config = dict(
    hidden_size=256,
    hidden_act='squared_relu',
    parallel_block=False,
    init_std_o=0.00389,
    weight_decay=0.09,
    max_steps=9493,
)
Each number is 500 + 50 x the weight over its row's rms, rounded and kept within 0 to 999. Layers, rows and columns count from 0. Numbers have three digits each. The size before them is the row's rms in percent of the matrix's.

# down: layer 11 MLP down (transposed), 1024x256, rms 0.112, rows 432-478, columns 128-191
# up: layer 11 MLP up, 1024x256, rms 0.121, rows 433-478, columns 128-191
down432 108:506459481444467502528463604504559477468463529507488459396469552481483485503543484545561460467437491438523519524502470418525454461393565486533458469523477599498495545565550573595548535505506655
up433 087:556487518517570498453438545499473478469431500517446417459543489529477630465503493452438595499575462487520509491451535581546490451574500472450557475522560487488464496562577527516455510578424534
down433 091:479503484515623529417561480480503528533480493452453475585504509570424503515485552494511483497442508514535542490498541490449591483562469506429488562464486490469558519439482570434568487508505529
up434 101:497421559407490427487499562471548512480543495535410475516472570502524543531463440491483538585520473478526505626590570542494500530472541602559452572542449460517560541515588469570511507486447531
down434 102:392535566507473488546509523453468437546437536433475528474449468453462515517502544532553464388492448481494379537594585510490489414526512557470548526551511514506417524487426473435541469433489441
up435 113:485371540436592551476456558458483587464444470512485517480408449471531475528507506485532510523500515408580569505569458530466532479557545553608584471466454417457442517497555492565521558482479460
down435 103:514370495460535458448401500476546565450534536448410476446436539511511547492435504484523411443464484501468566531501450484529532545555574527559547542663516543488528447476374522504559431405479510
up436 109:529452505501474546491539459446483481505496495492502522420513505519451494485460387569508411498536432493515594431426524542533506463502417515529518529481440524518368498483510521474512522398484485
down436 111:547494447542499523554452530603580523542427506447492526455519625396537501487538447639490477530525527604561420469487520576582468399568460563420507568460436555428438468454521515482456428446492405
up437 099:505477476517474515480465466492508601524516551492431441489484544538538478507539493375550444513486504515557471627522568657518591534509439684563490486503476402485539430486486471508404475570418478
down437 100:517498561487455507480479570564535531491450580439486500477513504495434511426535545479583479444623434571474461465377535624534467465533444575483398605443516450567535498450485416412503550459515534
up438 105:521472527419499464574422509465519457484472435472509584483508425484455470499474529495474495553493515487511603489461616478496511582553433451380580467484518433427504500491580500494533507524507499
down438 108:422543544553489580481527491498491501464404515530468374487516530479591457486542538397442466564485462549519475573495489465532467471448543554573506499508468517514460460498524417500449509513540543
up439 105:609455469616447424494526563467500465482571538578458518557413500463496426501521495514526488521537548459483442531520490470459477578425513609483458506445467533463511463617479606592416545488538494
down439 104:497376388555525490556486425494513535460601433525544412487509438480611533505571448462489431477469438585479516537510519512480586588488452533396511520418508466499527504560466521554493478440564514
up440 104:464439520472549512520483525466473440516619422494506539459408508557504480504493511500532409546476459491473515502384524535556525569499473561432560599443544419482355355495451610452489521457470390
down440 099:589411468419518478473538508538509521473559466517458488475494421486504482473548524574549571461517438489517456454489546568504441501539469537537472420448446521476537466571471471502600411462488555
up441 094:501523530492447477510442499493477566558497485458432540513557495417370382455421527467435597554613574398506463578569576609602448484527504616526521509449544488546351549489454527462495495494467504
down441 096:528605545506409519461516470567498538468487531569507554499487478481594466467456499569450473380471480515466511497522425546439450529431475477436497438371424525514562521525520521451652540481586532
up442 092:465473473514503513492513490460531498519580520444482567447421375387449561578395510434330532509484581474462433510521474534536512467465497508496488485558534508470408523556470479465529468523566398
down442 091:495541544468556497567526523488475517515540558580486448554430432490488508506442509467534484427535516475380440432588554488507479446527484534435511470468486506462526454562504544414453484493430504
up443 092:447537533534605492542438380480584492502532493444532515518571470461425521570457539383477502484517483476566470466608431529520530527499519532460506499453468554491561467484489526507488490527521526
down443 094:431507490492526478612598420524450520543435508517514443471532428591391544420507470488525478384524482425461497486529463447442456446547432394569553532593481551458528472547509601470526497450515587
up444 097:380486539538550568505452475495547561496575547603539594432522452522554481547452436487477512537579509464437481531383489588478577611536541444462514529487547513436486433475533431464458521464490540
down444 098:483546496499543557461536491546530566402520468590481607401448496498523579496550520470514506527454472541499469562444520526580503448500489589609520532541536398478505484603521532480458520464488472
up445 134:534383488391528534473458493479467408596445502477433512524589470513511565484370530564541594489570505440488534457440519605563483458530421585523535499497475476501323429553506524460420542577507458
down445 113:527497467501472510506497538548518567544517497522544488479522513534465388519514507499540516507476499583501514478502497497542513496536499557525535529526515515509492497507502491499494478461499512
up446 096:513550545507574479504495513482491432507473544419455536498516526588442469446588445465499484459523525401590389495489447568530428441505528493418560498476576476523567487523448510520477507583510450
down446 097:520592396461524587490508525478488511561508482538474516576531473548511554523470496494519519462411518531578607443548517599565428470349579482577553445536434536486414453505532464516537497557477493
up447 097:568542562478476506468552492504574415440508521556500460549496474471468410555581518447512471494500452485591522477532521416572563511521487546510492509579516488552473514442590555524456462518478531
down447 103:493500466600538491436412473536540581519484440454567507475554452486478515454457432466454419526471479487439563503502475474489550488481471506486520517510458540590509478533537534506506537479545488
up448 097:524442468531494478602440546486451470520584423514494500515517441410473455536437388567289383531495517542512458541462519500461495511525443514479472508551514422509476543472567509547448464479546482
down448 096:383446462471511586550444515478470478491496460413533459508484510568484600571507606433545545391484500614452505513493530562522551494471539462478422543515515553433538543551455484530482571482451506
up449 096:505404527428503562532464527417531473615556410511542531561433504496452478472492454494459442549540562435574488465438420523494597543478496507412519478592509494543488523494503558487435525532423539
down449 098:573500523543489466497475492448609463461536509509531445519586462440467506549532530465526397548478519498566465429554510406445455502401528487416448539468523597520541523492502542453583493482518571
up450 092:513497498417583558517586576544509538476527331549500435528465412558596504581538497528548426492512343460543490509506544523456486482517461475505588560558485566481516495471536511476542539496502524
down450 093:480523432499469466395563494564559532481522494471520533463601479425514596450489471458467520563460616511466379467530396476508514561436446483425509532448496450521481481540467567543413529444467441
up451 101:515516543488458489475515512476490488495476501443479477554524487444495514548557348403459490492471482485470508471484423427506590550519421464509524517554524585658417497537582474493511515472443513
down451 102:577455415536412468490518573465449461408499596428495559492498507603497581513553537532523533516559568474443585495475470486483533483554508467490519452508520526528515412435631542582445499480478561
up452 091:462358492546516483460522568484557528529512495492491549544472428410468529481412466469325559526526547430500494466599437545529496521503432506558546535518505501449443572512444511494443530522544435
down452 091:546507538435505497503441489456467492592444489484502508464459425445525512556496563359524482492508541526520414515472529543562391401564558506549540521504526521479415494566545517631488459507452455
up453 100:466508479568539544509447487519482439454559458527510533619494443519506427538488533564467451536532488533528456574590529545487527505585452488430551476531454424544511444508479452582512505557482491
down453 099:473463483502524536446483543607441485559447453539380523462522460443471494503543491414521530564586504416566440560500496431543496509405560395536493475552556523584557566525442558524446449502469536
up454 103:534430446608466469474492498441501488475700437462551528557458455364486546545480510400487591576593475494508575517485558528479511555493524585542475438479538478511432484573422569435419519552480477
down454 101:484586496487387574491555548445506525479527519476463499641536363502514456588519569573508426514555473475542570532503486522490472508537497440554463448402541449458520517638529517437484451459434475
up455 101:510381546452495563520572534519464453532475434510537482458511402431452466528509475350470570516470567465483494472467491479480463518489432605492409525519505566493457473466482498564510525537475442
down455 094:487470558543452499459521534643460452556497469502491528547556554518520538526459496527502441503434502506529541454474518522491482489466545509481414455523522562541533456362473448518556522415460423
up456 102:542478530521560508534435544503488515415582529486542620357474451443522530481547467490479486456461530501467554526499606508468523467515433454592483475459457478487471469514470552562478572548484510
down456 105:418503483549439538484496451487504524493542497497515540423447467537522463518551529475513497446504557479593443566513548466519466497570467455520499447534585568509529544519410483600511514506570508
up457 121:438393571508557578440453459494494498505542480587457506509511503501578616412364519516458575531547603523454438492436418550527531604550463471506548512557406489501381455585461520429478523534418499
down457 105:541512476542501532500510490575492518450508500491479522480493519537522495527480497571480507488464459492566509483519535518506582512456501476452495485525518475498510480463497534527504424508497480
up458 099:520525490485583494512413519494523620527464481499429504505491460536515515559477432521506503474539504484474505524503529649498497533563465406525438557490461496540494532551554545536514483614472542
down458 096:500474449470442517511495549516445572505459422493533540538454601448562564516555457502453384550498361503493445523439518517467500520519531390469526460475420539535596480550553573484422418478479440
up459 105:430460496495481574502472399513493505490484526492501555505427526488501574517455417527493369515594510463487520497504504498429534436554478499505466457448484464539556470469471537483538489499500480
down459 104:529417573473503474430479519420498530482511468466512559477576481560555499473489514522477471432543448667511482478581522502524569568464420436590493473483520475540578444509493523595485579515501520
up460 105:562474520496482535523504426486456590498530506583407490516558507523434531450501435446458488432487456557533541470504508445458545511568469508613434598608455602459473566559536466601426506519538504
down460 107:419507504453332527403484477436486603455477524437488594502545558446538439505511489449526567468561473564437451401514411377469575449459506500610444497462481489471520503450464552406558517494542523
up461 097:474426532517469503501446518384514523510485461504534515446526565446578579522550506441507583559592534403459589507473517456489513471494520451458508592499544561535396540533463575484451488540533497
down461 096:422516422513430500459432534487491502490489486419445519515548462416486537535546472533457561455474521485505553431510479518508513468451453441489456444416435477530465485507473531487587578513488518
up462 101:552451571535490519469526587465460472460623525501529498561473315516426495482482546532514528539485508457457606503437566563463565592589531518457553483524512530449444427575452623516468556578373397
down462 105:467464581542374525568450496567499424405555482455552534518514573513520537511459517475453395491519452579527506489528516536538553478476520467448426472557522515462484421480424611570496521487568551
up463 038:475427560469502589532399534435487493533568456506505504462478395495541528541452363386466507570519584446571569500495552506502532520491440500447454492508492474504469463539572579556523550453424458
down463 034:506571530444522415454488506554497459473558500456581492524444509525505487507506526473498479518442468520612545542466591500573543540487503564516538476514489427514480552530511474523589620540468477
up464 097:484478446501501578569480484384528421496456547544463526534472514561481579459430455427533501486550494463599516494642488489513488478431494515503412554510427530540472407495568519478458550452564524
down464 100:480431571507446475521457498511540552601504537621540510525435465518512489412460454511551454498472555452529499580513464593383448527553490405641523530528438557499477439557575457479552419566513510
up465 098:490506596524591429491429513373500454529493466483431445427485380508435483495420418462504405509502536529498474561510516491504533473479419491416518562511461477524483464446563494524456565475484548
down465 096:435494425425484552513499485488457499515514475477399524515532530528420451532538488517548494427441477438528486521454512419468538493462513455514579476517510512455489420485433588498493503431500504
up466 097:482357566456448544403426487439598564586457437489513486476467507463504519528438493531525512551477468464607515552508474594484493536561586582458512468543525484502507543519444585491503470491469465
down466 093:586524472472561533484475483469518576465459561527498439494523494447508577482376539485500538587455478500507442556521373480515514504507454445481536498456400510427526441538460472540565441429489493
up467 097:532428515491525592542493454514531466506504519568518475501440448493466470457432480522426467466431475513531499466467524524479536614467563505441503470582464510543432494613505548578493547506479510
down467 097:447528498519456554629501467590454529527558480462476470563486491472599527420444478525455473513471525544478520501431472469569426532422550431474573431496489462544490552472454505528495535554450558
up468 087:589533444449481447521469461515510574568532502585401474441489413563561519450535487412511573511510517504573644568487457507525539507470414556491503530549524417477428587595481442574568435525499466
down468 087:548529429521503445414563470442532528539467540529467503407520411518547493507506501558556506531518493486389672532540418528548528489430460523539473500520466438512423524470413615555436523486511488
up469 106:503551499575597515562473457459483431536466530467468590446536488517522473473530416389506544475452527433542476469521473522534540589587434507521521496522488463488418522629499494586483577540565491
down469 109:526522517499495506546528503473507508490475471516583570477470528507442506547520472582481418595515589509544485528346536399525503493511428465486444507509534527527482565462542420373486562438427503
up470 097:564485564462546559461530474452477479512524442563442577495472535436539527489534543565562459532541467453473466523426466567488504417564488423467536563452364565482558515459479553589446521554483450
down470 100:451583560463513487447536480502483529500485613497492504486507519481504473452518483464539508472564518512584511521498595548505485454507462487484617464449517451505483561466510392519506526539539487
up471 110:511505499514603459490488424420547499499499472561485516526444474446455434497562445505509527485563482472450529447418470581448586459519491633480499514475443546428459517504432469533492493493464492
down471 109:428445474403473502554424462591601496492610457514517534468560423494465491597475543487491594571468627450444489474521551581494521495536521433467485560453534478545537473566530580527490601509423538
up472 101:512458442567561523552461490424488453522572482491507531571542510533429457523516416517495565437537602500525495547454513554562458533505529508472478507545495520513464612479459442571451495549458466
down472 104:516471421598542521481542545516467430457516487447483517530427632520552556551499476565521425464534529445512515554428507508463533310556494423471475512539519556460562522401551427505382548528454430
up473 094:546524579466543490485441415483492499486582463487439471448524564435422508508545537520502498497408530497523456449426430533526474457488538657380452447460539478508509446569510559509498581526496487
down473 103:490508452449517537434470503567377441415481541502526526632508449490568454518509485493442506476503483507534512465535472531509467587447495468501546496445440575477535532552438449390532495522461502
up474 097:513467551542494485431494582451526409553524469433540545502489553559426431482430441518525406556503513531514540439510549514491491472513461494507436548504487560510510515568606555609454485477525455
down474 101:519543466473514470547567490474495432462461554507482557453469435515553464532571548557489505400411467552504540460508460451479463434517596538448522541487399503507491548521479582422560561499465499
up475 102:416527527473498562436444504533545485479499497500470511550465527518545602585490479545501504504508477470511475450482544615472492454518539540468533610545474513479422497525507501481477502453517524
down475 100:555554430487502437523568507558566535570520435519523538510457479416538478508488517456537578456447473513489508493427475511599540568521397503521500499505603519493475519436453516521565417431504491
up476 099:521474523614471486451518478485529575531447501535472453565539515541577489541569473435479458464538506412535435530439563540578505516581527575487498443531454468526551505610574467541441484539505476
down476 099:496519431498448552531531468496542506633475469575414453484507481502511544579574522432482487468526478372571409509474444533484537555518509543403520486495563558477565494421489443488500542518456489
up477 106:416413469446494499461542442478603532467503456520583592445465524592489469519490455538473447412496529509551631558526479472512446472451500465571526588525497471523512511464551466604571550552457389
down477 108:418460597538531539416449531452515488513415522541534489434568492303516536438512537517555429573490439649438476501510579443453472539460513514531487403514451486480515524544548385542494500461589525
up478 076:502444469526419588409438511467479452457581408547469458476510498431499549435532546482563480536501506473569509444496460504439520454484542481469511558456459501439491562581451470515461470518455413
down478 086:584546576554501569527537443445432486484529502490540411562461484562473460547560491420657398474540406450542556532467475452434512529499580436472596548570514518463503513472567448456528542464522483